{
  "num_key_value_heads": 2,
  "head_dim": 32,
  "norm": "rmsnorm",
  "norm_eps": 1e-05,
  "rope_fraction": 1.0,
  "bias": "none",
  "tie_word_embeddings": false,
  "init_std_o": 0.0,
  "init_std_up": 0.0625,
  "init_std_down": 0.0,
  "learning_rate": 0.00361,
  "lr_mult_down": 2.0,
  "schedule": "cos",
  "max_steps": 5325,
  "dataset": "wikipedia_en"
}
Each number is 128 + 24 x the weight over its row's rms, rounded and kept within 0 to 255. Layers, rows and columns count from 0. Numbers have three digits each. The size before them is the row's rms in percent of the matrix's.

# layer 14 MLP up, 256x64, rms 0.137, rows 148-254, columns 0-63
084:157144170122131135120130145101169144161172129141107145141123140070099135111165143142125144135110148129132118118139130142142177159153097137127100173063121146130119129123105131149124156120065110
091:164126097127117128167140146148117110093139162102117141116189093137121137142132121164176144115106147124128108135179139112103144154119115117086090127116101095138159088082155128158124141105130139
071:169160103120096119083086137143099117132129090158105136147101150089094136117124108111094146127093136153123093116090150110152140122120124099122127142116133067137105110146084150109125119146088105
100:122081086093104096172111140119139120151113145101137144165136130165155151105140157119099148154128133123154115107137126100109116079163142094136115159117124118100158127156128193118128121126090110
112:163113097103111168140118151166156158125136124128156125156119120070125130140146139124105188150125144100085166127118127098122137155137121098138158171078166128133118150133087136136127113135108108
113:125156134108163158183147144112142123135127128130152166163137158099116143160178071100129108146104148114125113134158146123111152149155128103135077119133122116117104135098107122116106167085157145
105:154124140119127110130143144169124080140137177197107130135119113104119156105113132124139134188134099092110102143134136172157163105177111136149085156120125120120148122102132153117107141118144123
083:117139128149117152133113121128118147120150152151167118118125103120143131102105097113219125094114132096078134108104105126089105100123106165148131119083168128153156120161144129115147116145100125
104:190119141094156122146108114085163134101131119101116133104098150076145137093106117105153108107127144137152146126107107090125140139141122122106091178161130133130143084122112186115126122124148116
127:155139136122130124140096108163161152134099195149128121130091154109144138127152124070145151142095106084115105137127141152093121102161104145123113131108146117102172090143142146093120114128156156
102:100122147094140116108144143135091115104148134114131161164143123137150114132171129074134131135112133146087059117190121150136114133141138152118089152105134110162166106169102126143125134138104144
110:124128135130138152131106090144122114172112178135132119143137161121066146161137072131157123129101142128131119136130111114139149121114155135131082121137158107115123130194111151074126159098099110
093:096126134106126105172134122078171152156094127132136120116137110124089123106160121103145111095132137112158122122102147130166132084150164117107109088081127075131094142152136122134148119173126141
058:136120120129148174123106103102115109131097119126190106118144167090133146157128089079136121131111165134110094111127086059094099153140101140115127121142132123127127123100132113134173143132110130
031:116144141075177158168120104130105104110087111093140113114125131098124110133113088097130110136123106105137125111139104090111148123159155132111123143151101138170138126107088122132182177130099111
095:126164148076131158133085155125096165124129141131134147124164138092121120174088131103121146114156128137124103192124104129145125100115064139114120114111106155154130110144128125119138100130084114
117:125104126130135126150141128133085169156144096118145165166129102132179120146122133102140121122160143141111098120148155155134147114159099160148105143130073077101152118150079122114077130116135139
110:126108106120115127157118154124112192071137118138120104123139131128126128076123089118108136095142179115120094114136127140085142099120153128067107153124140098164125140151148136137139142163148096
101:160084094088115099143120093112106141138117103129166135142156137097184108143160124128132157121114154081145087143121171150113146135117111106115136157108094141119086100148125147127136149100100112
098:145142124099161173132146119124106166174138152147104097166077106117142174134114169117111156139112090094127122116120098126139123122150131119155081115101148126157140115134118169101129145095135094
084:095133128124093139147136098126134079109106108154131134163123122124154139081109083125163133176081132129104147139121128116161162140133162079143165160123113093128086134132113155158123138136159137
135:122101138127138146175157101103105113132092118124145147133151173113176148118113143128120098140132132146125131075114141079131135079124137096152097128117086114142138132152061126156146124164141114
117:128116107129094115088131089184125127110098148147151105127157171092102130146102107104121137129095167123092126132088104122151138141112126113091142119106128128134140117169121155088137136109144066
103:136097102108118155134165141179118171099166148139128137115122119084121149120176101154148107121129166115127136087134144171117111116120109129119070125131147137111118134158120192153159125136134123
053:176161132153138158118111110073157128132123106106141099135122123080146130136128140085128159115108165117136103087116153122114122122146108056103112160116119075126127134122130134093116116096136111
117:148112053127125126147129158127137109110114145121146103131134099103155164173080123153116157105093138138122148115150123082128106112133134139124074110118142099091106100125086162119105139100132128
100:153132098105127120152128158122114153075138110112132108148122132118127155124104127146105160121090137117091102089138172152128117177172151155114102085088118147132093108129148110132189133115116139
125:120127108135133135137151093126126125157108102129068144155135118097099147073116075128174124139077126121131074116129151149116079111143132132141108125135127076128088099152129130122103124131102133
092:158122161086111138121152138099114125152114133119125159162143125134131122110109095126100145168106130153184130101182130120137147120085120095108094145108143103149165069123131161120117115088132135
047:142106135123135136138140091120149125132144156153174140140134148106106148100142083148152149086116198120141106117153102136151159112161130152132162136163087132111133138103124092137101078105141102
095:110142059070160134158109142141105134178127121095112132128138114152131153140137127142144167095111149117130103100132153114100167075130151107150146113125113138151130103090143138122117100137101098
091:114136128125134127153166124113112113119108127116128139159082094130117095118141118101151130166104102140155130134131129178106152110106113119124080116122046092190133141132128136155115148135088122
078:109125091099127121109147150137128101132126131139160164128106152154150145101132178211141122142144155122142170183141108120154155164122147120147146144107138136143120134139109157080149122104138124
095:164112115117127137186106161111123129187094151130138129137126087134137115148131121145130139129094112110117097137135125129165152178127135145153109173136106131163092111140087128073121148126172144
102:128129119116148107103100125110127108095151123191112145150152111106072162136120124176169150106114135115122109131138163167117158146140136094142107107106145078134149103126104120126083138108092125
126:118114121125117136148127134096113123123138127049112119171127092104091134101106068154085136135117159151141113115148120108173092126123110097124119131116143128116100101172135129086107151113102116
132:149140101098191125120120132153116130152121162121166113132154124137152174174163102131115139138137169133114181127134113179119108119102118121110092124119114116119166151096115131102162156133159147
104:121113132136147145116088154156070135100127125128126165085147156148128137090143132140143120181103114142152081139163144123143134138148104103111084137101123113096148094116086119094138152096135109
100:151156102114125135151133168092108068156135157154132106084154138123132135116134138111121061135160192135108159115144147099152108122150089117127120149107115135139113110137127152160117137099108134
095:181168120088169142146141129144124134136129152167138150122098145132113129121129143138174144150108149131090146179121091151155131181103119128148144130120143119128158138096111088144152143163117170
092:176094083152107136070122101135155159154116104186110171144092114137127142119118142142118130145115117163142099162152125138144144148155118125113079107105078111141143122122112146137108128131140147
103:154096101142112167107154131101164146110144099155119081144126128118096133107146128095085117143065123102117145098148138113150139116122139105121133179133137155167139108159096098115132137173116117
080:092117111104120126095140105107102163144122116135152143130115134112132161125148128119126070192116179147149122137117136109111146129148149156111125150112118091089149173145071118119162114105094126
102:190181151108112161114109109152122128091091130132150125126140146102121144112108129137111121111097154107142119146110176141145142104167131114062136172136127115150143099143094103125117119148164126
090:158109108069115109089114128096104100132118178109120149126131174131129141135123129104155159110123132127155107095148120119153158115101150148105144154137101141126086129140062106098145129134111168
099:117109088104127139169116134091116141153103172176164112090116136134153129164122074162101119113125119137141107161120137114151127094099142128073128105122092104110154105139137157129160112128115106
104:155079089121116107142131096124129146106118180146117117132122150099115133127122134095149127112120136106078127096163139111112130094133165118092123153138107098182095116075150117176113108121122121
117:159130138166152143083142111114068180121121142153163143154128129075118115111117143108158145151108133145088118117101147164135163156158152096134148146130113115108135078118139134127098123117107105
100:130127108078110175139129122127117109160112152120115144151173094127131152141130136092167116118094127110128131166173117166152077119121132142149114130119148125131141155134099085189143160159139132
067:115135155112132105165118123112126123091143126138135179126165147123152145102147123130176127125099111095094165132132129125093152099175169162155160160102165133120113094164112148130115086132137118
085:138141115123092138201126114141159173129132123114148113125139119106132151113120148119149158076131167118093151089121111130082136091135143149154123125114096078135143156140104156163119112133162111
119:157125108102136151110098132107117122126106075117136137153103090112143128129122119130081149139113160125060088091119164125102100127132098131130103147096163103139147128094092131139102117136098089
137:096124132118117111178171119144124127108092149108153162119179129124114157138139104078139153120088122121144126130141100141087152100131166124132133139127095083124169127131080160143147133139093107
061:156171109069101117142148142145101105082144111127114088073142140136085128098131098141154127094113155137145120128111103127105153132150148108118094139125124104161135083169128142107121152124101112
085:140133116107075154158118109135091121110108107135130148135113127135118141188147099109103094184117091086116118160150114115138114120160115119093124132112084105117087125175148142144124138152101116
083:170109123139112119153140108126119154137072149113185092154148145113156153100130129131135169138147132118071119131172138123132130139185158129128138074150105135164124141124104139117118135142117162
106:150133105114145151151165167116141110137150182135147132132146121101087151116152138152167126147104152104129105112125113171123120144139129150148183150119114089143109106160144069145093158111112114
114:138102087061120101147108110114120151111125133126144116147160121134164114140125109129115133100123165120102117096136124088152149154148093147154128140154164136129157094150174124102121154147098185
101:147108135142162158155144105134128152143119124145153134124122177146145178088131117140138104127145171134095117098161114110149139163081176124155099103140095108161126154142115127142150169165113143
082:128099143113125176118122143132125176103124118151114130150154122098099127125125095145141094165112120102138128094107099155103093093112059079115110141108158137143128123117137125139151131188112142
104:141096128101134170121163152143096156148120135153118148104130127117079141121114116049138134097120114098090075109143125141106152090115132105099088141131142131112114127140137123153091147103103118
113:142127100118139120176146159129089129103099140115101164129142133140166118146158107113131183157128154130132140105110115105132120109134149139124101112140125151189145130136158189164153148097100097
129:148109138129118158142184156141113145085082144155130169129076113115134150149130139134119124142139154150130137161151117135122179114131166118096124177131151084153147140108115108115124128185123119
081:158096075160140160172129164104125117161108115125140099116161115107115129128127087123096089138113167120105109097102119118133145154128129119124093106091125083134131141081112077122125115111141108
078:096150126101135105094106139127079185114140165137120147095084091140121119080107106113159152125151147135142110136141125152163101098132106166132126106109156136113139106125094165145170129110117115
114:131115110084174170132113124128103133108114172142107152171149135097179138144125127155184112129122120126100087129132156150136135117131159115128118117159150125170123157123123180155136097137103101
091:151097143090130127147155151150086152144098131146174180119133093141106140154163113136100096138130141122106133139158058131123156126175145115155144158141111138118142116100112123170138126141102131
088:138129139147123161129152125110136169111111163130103113147137118108144114144169156101110098141123110124072137151098091142146096122176103119092121099115092124132149096127107156114151201119134138
118:121127145134150091155143123155146163082154117115119143111156132104123136119148078139146085158108119099140130095115085159178140076166143099108116134124095149161131113150122123137158146152155118
094:110126132096120150151092126074109127098086147139136129149125093112128144121103121094164166115146138152125172154129135132134096094104145101129125154120129107141068117165150086171135107120101146
104:110161083148139117151158121142131080176095177100136147144121124135125138091106104141135134122160184109089104160151148113146127163141119132146117134116122091140125133135142133144145191109152140
102:122084115095142130181126099105129118165100149129120136121104155154100163122107135117157176177112113091115131129120152120105165095102135112096110178148100107118125129143133140161125145112134169
109:143142137110124151134129140112094156147119165105135118105141113058101146087135094138129161152097123122129144147134114143162151162151109070136148135099163159110150137154174151136119162114100127
080:210140116125123169160129120067101076118129129149138134091145117163101154127118095150146106139084135132105110144113147159151134128119115129168101135126109140133120122105125144123099153106150107
107:120131095062156119104092129128111124133120160130154134147115135104115128178113116129124099126154140131105151155147114166149116102122095140117128117126119121150112099124068115122049158162121143
066:122166130124146179109095124082150096138117179133135096139081170116139147166121135102136142115116169118118106124151124138131095151163083120108134137125103118149131146109111078159131133101148102
075:105135112141113151171127127129104132138111138047111110143093135107145088093134099117118121132104130156102139147155090103163153118125094155126110196125095152137110123106100126122140147122140104
128:113153130086166173151124139129108137141159103129153149171133114102097145121112114095130148130137126132162141131139149123129139143086099101141101115085100112178161111170111147122165162143102090
125:142143133110114157129097125114126158146130116161115101167125076123153154089088128112111127103097131143162086105167157123128103105162144122126075103125141114130118099169113142123090124087099124
071:155107097155180113161123125141131123109154114139142114120071109071139146166130120133131111101120170130126118116150165133151120093115111090105098079115094117118107113179130123117148144148147120
091:149134132134127115133122110094102187096101127147128119096130153102156124104128111111147111133090140153145128085145127178108184136155149123156128142147128159119139149112073127087162134129086152
096:108103106119142119136147133144161149131117192139133197140090107093123129108158100079140152117127121139156149101162087139125137110104130127109096168133141102115095109139152118153094140157134130
107:141094089073087152131094112126116133097132123123152185078191141145136131140130098113120159111085142111150130149112123146111125141127100161106146109145145101127144110112145112122093115162120123
125:158121105125139096145127144119144110138109173158198125125154139116125162105099125094159142092124095125149118085168109124131156089112141146098156140140118072112140114135138142122123088160122109
095:164147149079113150132084123065128165133086111129124138126128087117117138103091110134162157120139151162117121156131148144170127158125132140125121135107152120163175164159118129127097135144114096
100:137122125085120129122104110129121094128101123120211155108130123132123166144152104108117163110111135122084174143139111132162129132146153161151123120138117114110107059135176138121152118133146150
100:135110128141153156153128137121097142134121162095143132103096109109124161078106122074132167139095118145115124101176133096120181136135137157133119126123099116112157141085094091112139115082126140
110:179117100150111129117066103093153114109154132129102085119150127100147121100120113104106124117128149129090133099114137145164118103097074116118121142106092133123136123161108122093135173133119169
115:142122113085120156124130128161104150161143129147138120116098161118125167134111097074128094129100149137169163098134127147108137088127124126106139112127115118101089108176139139102158133174084098
097:120168119107135126142098139118118164158132115121096127143119139109129162113115155069091123141119110117137068079126076121128121099167122129128137136065160141172130131131144162111117136146136145
078:076141129119083114125147109108161082136097124138144170105153135121134085114135099119157105096154142092110180133126127122126133129143100136130111149130125088190102118163103156112146141126145110
099:148125120131098091078120156136113137099089132135136159154152130151179143133122173147124161158100162153112126130124142112136132097170105122144118140137116127120188106145092190132127109109143130
108:128165145109114148122104156121119094137111132107125144129124172133160134091100097071155121075113134081066099113134144136109115148144142110105112153135120095109096117121124143101134165166132142
109:104110113135113125133114110119120143101108167099120142091149106158133154104126133118175094126138190144115137103126118154127155088149094102159144131130116130187183134135155111124151162118164146
134:138088105145170127129085149108051110115097108121127103123149130096158149111095119109159166159132157138093134119150118111148129139120138115099168149100133118111109141150095104129130157104095113
091:147099142130146139144143135097126135155140131132167106167130178120161171136168151153160162163108152098098143110131146139142183171157096152102121131118168115157114111121118142144140110114116103
115:099131146126118145080091160158114138097130182150128142162143114120119143133127116137156128184119112127124111119160135125126164114138109090119097107147159147167123122106063101119130149085116100
115:159144154128139111143140159069125105115156108134161126155155114128151139086137066091160135139107131089126090103142120140129148141147149084104132157157112108134114112094096138136145099131138165
108:115110095116116130145113169159142138121106180113178143131175126097157179120115154119112115145137129131063164110118181161128164132121139102129145142120118126123104166097107121122153128134139135
102:126128145085087153137144098129164151100141163176129109147097106118106177177125131100130095129095144106146125094141151138168122106151124114135173106095091089132140129124140134131151153128142140
131:151082123084161107173123114135159163096142128104147155121155147110134160179108122128114126161137135140139122080157100135125159140167116118136125190098097147116126139127143134164123141163125138
090:176120158111100122150150131126141168110112088109126134096125115097125118079102106104143126159072147129098128154138144159142098060146117126145147115078147147138130163154128145118113116139140133
117:159112154134138153122136157095125153139100129129102143125132096108094111115143115071158073129104109140130061132153102134130095072103120096142126122100129101152091147124112143114137112162127115
099:101076118082189149138098148086091123150112164130108095161138131136110127144104100109174142152125118116111104138097149123142130118110157108127102166099124110166127112129116122175129129136117150
089:086145100151114114162127174116143130159132130160115130149123116058146143100124140118113126141180166101102089109101130131137149129111151156104123125114121097136134109145084177111121164107106133
116:091134112124093156167117133112137119155131141114099111112136090105163138140105078089140171127123131130154142103134135139145109103126082144161076112110130105104132100148111090135144187125099134
104:126192110123143143130121086156117141098120116113108115161113101115170144116170117109174134122132137098113102119152128135139200113156113080114111148123129169139137117098127134148127132156094100
# layer 14 MLP down (transposed), 256x64, rms 0.26, rows 148-254, columns 0-63
080:113150150153134139127146129115107087141086124137109070154086141159127100133132131150139121149094111147128178090109100136163104098122135075122128124157122125121120115132182109146100095121168126
100:137121108113074132120114130132134119154130132133171141115141149135100152109152148128126178094128094094151162189105125197103144145094153166152136150103095148100136137142136129139139106143129127
071:107100186117135145139146136145133168146153129103144097124144100135161122114158135095112166132138111153149105149087099164125111133125168168131140122148100160091140130163080098138153107135160134
082:119129125107117088129161162155129115131137160162150142137110145109109093111159106145096137136153154113104112173084148096132161098136097146104075124109125154135139162128105173115135103140169105
121:091109120109143083138125145122120110161116093132126101095140126184136138124129141165165088099097126172161147148146133168107091089101131158141112119161089128128126121133133138138129115111100176
117:139088119158153128129092083121116125121143117122115104118171091101099122129092068119160133164181128101154157173107128120098136115150114145093147118116152102109109143095117120157143145139142123
085:161091182119101133125084101096119129110123096127130103084114093154159123114133143115114102148162143111105138129114139112145097148108137090146132086111160175099104155103113174121119110132118137
085:144145151144152113129166181140160117117132078100135150116127124161154104179157154135111115171116112151133136176177170110112113142131122110161135094166120123124144145152130122109117140096149108
116:119149115146115165114106150140122088141109105154137093128131127160153106152125139101140155140154066144110169157110175123149093097125122134143152095167157132130152177113136119160139143155114096
113:135149129146130160127117137135131136164116110158110110092132076094159137119102130087105104125143117162159143125089135093097100115127134122168145147118150100107088144139152126085146166168125080
105:130150100103118119115131163104153130127161129114170138129154133131125172126158104157078181109151183125123139166128147143120129104125090144149164156128125119118137148111091149144196132133117120
104:114089155100097111132150143126135136084144110124120104112145183152075114131167149152133091139104115138149151145108138139104104121161113095143159103137079160078125163105108119119118122134123149
094:119135116142148107115087107128153139114115169151120102143098131165113143143132143141185173143106123111163116115100140066145127152131141147119148130110136120102106169106114090134174072128144117
056:095114125186095073145132145142135114126143159117102106146140141165079081130136143142167121126107089112155143140105151160141145115098129107163116119147122155151156169111117131137092143156132126
044:127126120162104088084141121178137153129163102127143107123126113131147074133157143151146149089146093114154150171108137142137114166112098132135169131115133171099137148129149107138111102146162160
091:107108138167091080124126165140149104113132107141140133150117141173114101071144112177137110141134171132160165133106125143122134143172130103132125101181170146097107148118132100134128131128148135
120:132137167092095149142119143114152111132115121162182118165137156171134096111151153073137114120119136109146147159129100156108128144096118166165165136144168107122150121151137119160143104121131163
110:118113130094124099175158127187117123128141114097134128094127174121119117103165171104120122119148118164090101113100147142161155136142133148107126153155146153104154091156134170102135160111139146
121:144125132117132085105152114167150124152103083134140158120161117142138118127111146149158133103152142123148115126148143117149099202073096149140190156136128116115128146118129094115107095101123139
095:129145117147115115123081126097134096103106119106093108142118126181124110132097085144117123137124123129125150078131150202144089085132138150115126139127112161108142110112130133117107090119078159
078:143140171150143161119137132124118090116137092113131116189139164114139115151127142090156142103129100147135124159147131152127131144114160099103087106103174145091102098085113100143156122117112164
129:097139111143138097149139102094111136109146113121115113155089151130154112160109150166095130110116098108121131109130145112150069091153115138074128120126079151095105166114118109148115099130166151
119:117135110149124108135150114105145111148164099143120116122191106138146135075146132074133121109137127174157112126113135110121123092117120090126101051132101115117110137132151146128098131171132149
103:112096139120128148073130121147096140092136123091152131141166177127120098114133141113116148135149098155143152132114098130112130140143126102129149054163114122097103121149174165095133122091135130
054:135127134146088101066129133161159132118151116093135087152135103157098118146144157153133158134109084155175185147107141123121082117100125146148133109103110129178125131119139135140149122117140121
114:137149143127195119149136138144101109131104112115137132173064131174108121120106137115165136095107131081142104127146115142096150134107130131132132152145094107075109129098116158139132157097130156
099:118149120126082133164106137077069156144137088180157126120112109142149114150120128187118108124123127159158145144099121092127130120122086111099158141128165107138161127127133137125125098159127113
120:121130120140171139108106116115143120143124102089095128123129125126124089171138097177124148157108102147142132123113123133089152088163141143130169107136116079138113155083133105117086091080122146
094:166117106135088127136134112089101151110119108151161143132083136129151147183122161177124135153141105142117141145105135131134159185135170116123151114068155143116164146104130124125147137137148115
056:099098161147101130106134139128138126177152136122138131151085125123164090156142108134123156165152129142170130157114141114097160170082120113162151106152099141088153154126130154169119113137150110
089:110149131139163151107116183133144123134118130127118117087129123114142125089137118150110124118105172091118098133106136157107077158105082143130149175140072140165108102138105129160147154125105108
100:110168152098118128119187099159145116108117127124143083140110118112132133111128151134172088117127088152121146143138127117114136163040132128111151137093122147103114172147142134134137101137116147
066:155131082172135114136110132147126119109119121159111136143155149099115114120131070097134118129097133142110116068135138169132142111182134108126090124146119127108158090117127172094095129113087108
091:079091156156126132063143116138137093104122140116144110119160135126116122116106144129147123125136182149140114166116124116156125131110162136152166097095105144085096140119122118150180136136156092
099:126103155122182155102101170138113145113086081128146134114129117137145103156134140127140141160106131143161113115087138129105120132114129085172138142142126065127139113129147093116122068118136099
109:122133130111125156118140103137110134215104141115136143127087163116117159160128154156143124129180129153119166100154152129097134161159121125125079134089105110118150156107126133160110124105136146
124:166118106129097125176141109117120116125144130109127153149128123077087109134112130132127128098125089151085099095098164150128129136168151153137168136132116162081122105098166078126106105125124127
108:089121143174125116127126138140174107138115119127146150074143151168132086146117145111118106106132123063132137112162079129133190167120084134132092117130140127118114164132142130136125140118147136
084:149098151171175118106131122139120133130138110093095096129096105119140162092091139119136112138176110172134084095140145112108159120121173116150089099114107100119141133136158104105129109158135110
091:103123172175111150110126158177123127146134087134106092130137089174134145139113154135103124109123141120123090153152142143112100113121164120146106142095164111144152083151127177112133093114141106
089:114162130100099104152093162118131135127139099140093094151150109119143097154141112127137103117151122161166147098133131166157162094127096118118153121153142096104133149132131118132103139130099210
098:105146146107141164161139134122107138151104167115134186110149147123182100133105138144181112125164095183115165148117145129125139115140106178116081124140129136112119151118136141134107110097132109
090:122125123131131093100133147111120198171146124136172120169106101139127094120163105137128125127151173107155136097070106153115142133129142147124134138116113118153119123138119157157159074152123156
107:132105144100163105119138119156159175129113127165122144151154097125145079126155142085120113095141098133125169091092111070134114124079109099124120108107134149124150120143128121130119152089148102
101:108092111106106155122064119140156146109127116094144143121091131178129133145124169132134102125121166118148167202158158128147122131096119110164156144122128127142130116161120121147118143137135090
085:138113106079119093130161146106106118111138132143128131152109131096145120162175144172124158093106141105134134113095166086150102122147175126136175136136140148141145126161128081157138113163142146
111:116097107093117136125160149108089127125111101127177151099147134147107140132169139129095108055130159122092118123125119106108112140115140144131133137120089138169126088176131103126138126110177148
119:110086121181154120120147117162127142138156095127174103142123142113076123116140111148153128122168155123110098112126142155122122129084145142155119140143056110114131156094112087134140110123124097
103:156128126165114087101126125166128115135146151094131152141089149165103143117118138162121090121123128095113127127105127157121150154148100134125113176136158126108141125125130201074104093148145155
071:152143127169105133099129145171111116163148092129116101118114127123111104152108170102107117108167083189160146113137149118124084160085108112124120122172116122122118150120153108109148120106121098
084:104112115120112120110086105160134081142134086123141063154101121146135115159139161144134125158131121171097160147096124106109141145084128097121153108169112125129141162125139142132111135077155135
106:138157140114183114125140136144094149159128127142126115091164127127106143112125111122116156133143105142193170131172098159143130110139111133131127171147133201129128120079117138153126127102115102
138:078129127093096108139190142173124098120115123120126125105182145097131107138139106125142138115123109138110143097178123131107126172154125147133141116092113146116146154193121112131136101108112157
059:129134124140090118100172152141131104150188114125140106128103143167145120095149142131131134113173110140183156092094194154097114111138130105140147108112127107133128139129121099116133097121169137
083:131166160140109122135185170106139120128179113115135145126158133111107132117106140135110122160133068165146123136115170123130091189143137113133160110107147115095142127146124118158093139157135155
094:090170178115097069093157129157145087135113110111134127143149157148138125141131135157154126153136071145124161133131149110148122125108123116161164122138158117140133117109124083082150126158126114
111:082139116134122121103119126147129113097099136109075124129119105158188122136122160153135137112147111133132154131141116067128177153132153144096110149083157153112134153107138141117145110162118177
140:104104155097119148113177145119124112133134136128092107089112123121076124125088132149147127185132082126143146154145121136091107141100152127171147122169144124126123184114163154138110111138123154
108:126131135132107117122131169147150107168081156133146110171109125145140128121180125156116185135115086144124113106134155121081114115116149128125101137163050126120128133088120146135102112130129119
078:127169156150140102143136088148152148124118107116133109125141147169107091118122149114115145101101147121137122150125089114130125161186170157155135088100161174155145153120144124123111152078147130
112:124133067141108099139104113087121151131130083155126148134145170146150135097132161147118106112128113175123156136128104122136141139118121103136125097201095103134095111145140124089155154134111101
097:106153142150123146125108129133191144157153109148156108120150091120130133084117109118135076112118126177148142160169138130082161121099139144123087113166156128110148110157122149144092124134105118
118:125131141109115110171132096145111130128126087101122119134175131129104117143113133146178100097139112110115115109105171112149118129185119121147145113102079120112125107171107117051137148137115133
082:109131119145112108115139159163132090136126096132102107118162125122128086114144135107119147116116100127173109139099112089142130132055113153188150105141108139124118159086138129134159138116131076
089:146105151184160123103143136109187090145116112125120122166156136143142113134133102192091123148159117130091160141138132132127150136161130124147170153143120089126114120146130090153153100108140137
122:086139135145112141117134096119125093145152135140132093143117131175157096125172137111087101085110149140165169125108122078139095115138107129134101133138123155132150086146123088100142156095149107
092:109133147102107145107134120108120135179157160135127124123128128130112111129140120165121095092137149118137143166116119125102107183163116123125166122089090169166136155087143107168171108118167114
097:108142139122128136123130102137117123195145093112131107147093129130090107171135187126164121137133141101157160106089130141081098115116098118110125148104120112139100134135141125172121066124125140
118:122129131130184107131184138117130129106126138143109122073132098134098153120135100150132172174150093140111123146118152145177122097096128142127109148107121174140089087113144114166116147142145126
087:147109102120134157097142150155119119107142108119136100145159158148125108130142156125089111124149118092125110149179120099134123148120113136170124133157204120125132134094142146101136108180154179
109:142098108198117120131099172093181114092103120107111106113123102152145113095130154127112116115099121147114120109138113125115106092129153126104106117149104143125061094147121145102149111137150117
095:136133118122142163165099112113110163079153141128166140095101104090131098101132112140123158140120112112122127147168148119108169087120154130123108130104134139173156167125121112149124148140191156
120:101131179094166161113125136110138140129130116086142122163076151183126111108126186143129101131132143116141116134132142126156099111115126121161119129109129094131088153116117071108129082114141127
087:076135164135138137076153148139133121147171138139122106134124151132146117116130131164141143104127154190171111128091131171154130153126132139120161163153121135152146152171117137140146068127119117
116:178142123131122085102134136108127128130091138116154143129108170130146142123140153138089131105131150115158117124124148134110145129153118154171123159116084158110113166114144093125148060088114078
070:091105140156091090117146137133102137129123082111117145138136098128096090146130127159117129196117090130165177116138090133135106152081139127151132124143145151129127148112145155098150082129130144
085:095137180119156113119169146193098137147103115140114140126139140115133111156141128116138148115120110103148170157110110155122097167066135141126156089123094136116096101166132114134131117153138153
137:136110146089124088107129093115151095140138133084121098117125107154131081081113059135119149131180154125152116143123159118158110124131129115112120131125160078134111160094098145148117115137137128
126:117163127077133130102150120154078166182168137101120111133113159108116149163111125115123178122124138130140075113132176140114100120150149135115121139135098140149164093099158117109142121121114115
060:112128150148093150127147121100134126089133107092145122127132102117146132115103139120126112113099068163154148191093163110121093110116134179134104123193141123124139119127125160116124159106117154
092:138136132133110123136158143150129135103143103071134140121098109125182119098148142123166181131120117106137132112128143124143118158132131097140145180094171114130083136160148106106138067121164139
092:091141104147123122118160130138118145129130078167110164140118124145145093142152126157140123084157145153116111143114131110167118130097109110171120102108133136197138112117149121087125128116145192
102:128118183125114090127101085105097125127129173129134133134129144111116111127140144109131145160123107124103089109098161156104095129114156115173124127103059159110133127159101132156112149148105165
122:095137117134168119150156120163098099130114099133102109115125116105114088145144137123104106146089090174119163129128147168115167183162114160112127111115115148108148142076135149117102141110108144
106:106179137167172142134117154139199107148117100118137163128118155141122104138150148107122137096118134078069153130129125105113132096154117160150128132137143158115110131153113119127124093116170137
094:124120142110106171168129121114166095148105146105089148156104127162107120113141119129146099135108109092131114165104105165110090135133127168114143094102141110133153139087124145186092125121162114
096:101111159172127118184138117140126102162130109105102115147139133120136130159122138120119124106183094106120169150114093095138170114143115101130123095120106143134145114118163071132102139148179124
111:086123135167088148147115122147146156102109185145131118163156133128128090162101141123111158148126110129176116170111110124144139128095117077137102110114075136115134115083122103145141137141145129
107:114168130128099096128100096130141134122137129086133137145135144143109132112108099115110154148151056139163135175143163126119172141137126120106113184109100130162139103095141139140143138137162086
102:100140168102080124119101109141122089126145092133188109134139138072147119106163134139133154138128129138119150133076142119160122145129118127138142134151092152102125107133139077180125112088135127
074:176126148161137102119100129143139109133144134139114130158101188156103096139120172113130094158083071119129130118126130147147124107090115167104109132145124105123134092135141127100103091124085121
090:133081126137111166111111139096108138119123162150149161130161109148081111190121108103110106090131144124150117142098147129076096112135168137104132127160117126189126143139103112135142120135120157
109:128113140170159104135116126102104203093162151142137106158113104140081119148102153101103139152126107152153136149125132126155104125082092118117113094131092133158156133113131147125138165142111104
117:133087125158164123146095116097180145139114125114093129132124127107098142114118149080114101116170110184126131132129140154146146144116186125142128156110121110116155124094118123073113113098157148
120:158110107093157146113112118129151100123158120132158154173146105108108128152159164107117120166155081124152167151145121129155075124116105140113106150120111159135171134106134166131138124171152110
086:156074089134123110107144104156149139171166130135104151089110146093173124145147127147116119150104112141144117093120126148148126159120097086147152142163165151097122155131136129099126156084122113
104:111104129111153097109100099118149111135098121091131164095110099097117092098099145160121108093164154124087097173102118134155116151135151133132163153108127126127118168088146120103114102165130120
116:150179101109102125098118137129165134098109091136087119130164149087084104158160150123131130094163128135125104161124147127112072117102084124100132136124162132122145130128091138111119156128097112
112:126139138163115140112144117157150128124114128156127098123111130154129128128115149135162126092096077203135132089109140134130101102111150139142129130188105129078085141111139115119144108166084133
117:093156140145133149111116168151123112152171099146095154108135104127108110122126111108165156155153116161159191137112134119106157098112121114106138120179110143136083138110149129174128097127151121
136:158145134135142117131131106158126106120135118069142142126110105086093172163131120110109122171139117157161170167156138132127153146110144117089112164146116169179142116103171147124142128111129121
096:115132124081150135083121149144131140141120119150107126090137150185131097150100176133139172142165117155166107121123108115128138162106148127107103127156154155099072128149113154118131110109163143
103:149144072143144154136110129130102095124141130113126115120147143126201111164110134117121125117179169128130099118160119136139142116129142155179138132151155138065156133139145113089133157104123147
093:129146067142106105092144122127108143123145102145135093135130131094096078132123125147153200125102112143128139134113137118157117142147108170135156160076146168132147141100124137115157094133125112
081:138183171115142144143095098160154161138099131128144123160116157144137090122119158090134132132140125134077113139118151107121138143138159139088151099136137107101159145163155107108101128189127119
118:108135157125141102070119112124146143128143104177107111083128124165121111117111111157143110133119136123113099079102113137149139104167149106093080139114142139116077131125154131139096135153140180
125:103083133110135122106164162101123121140161131112158102126141149143133091146138162165113152133103120118131115144102127121123084164104107151143156159083140100146125119122110091130181104172167111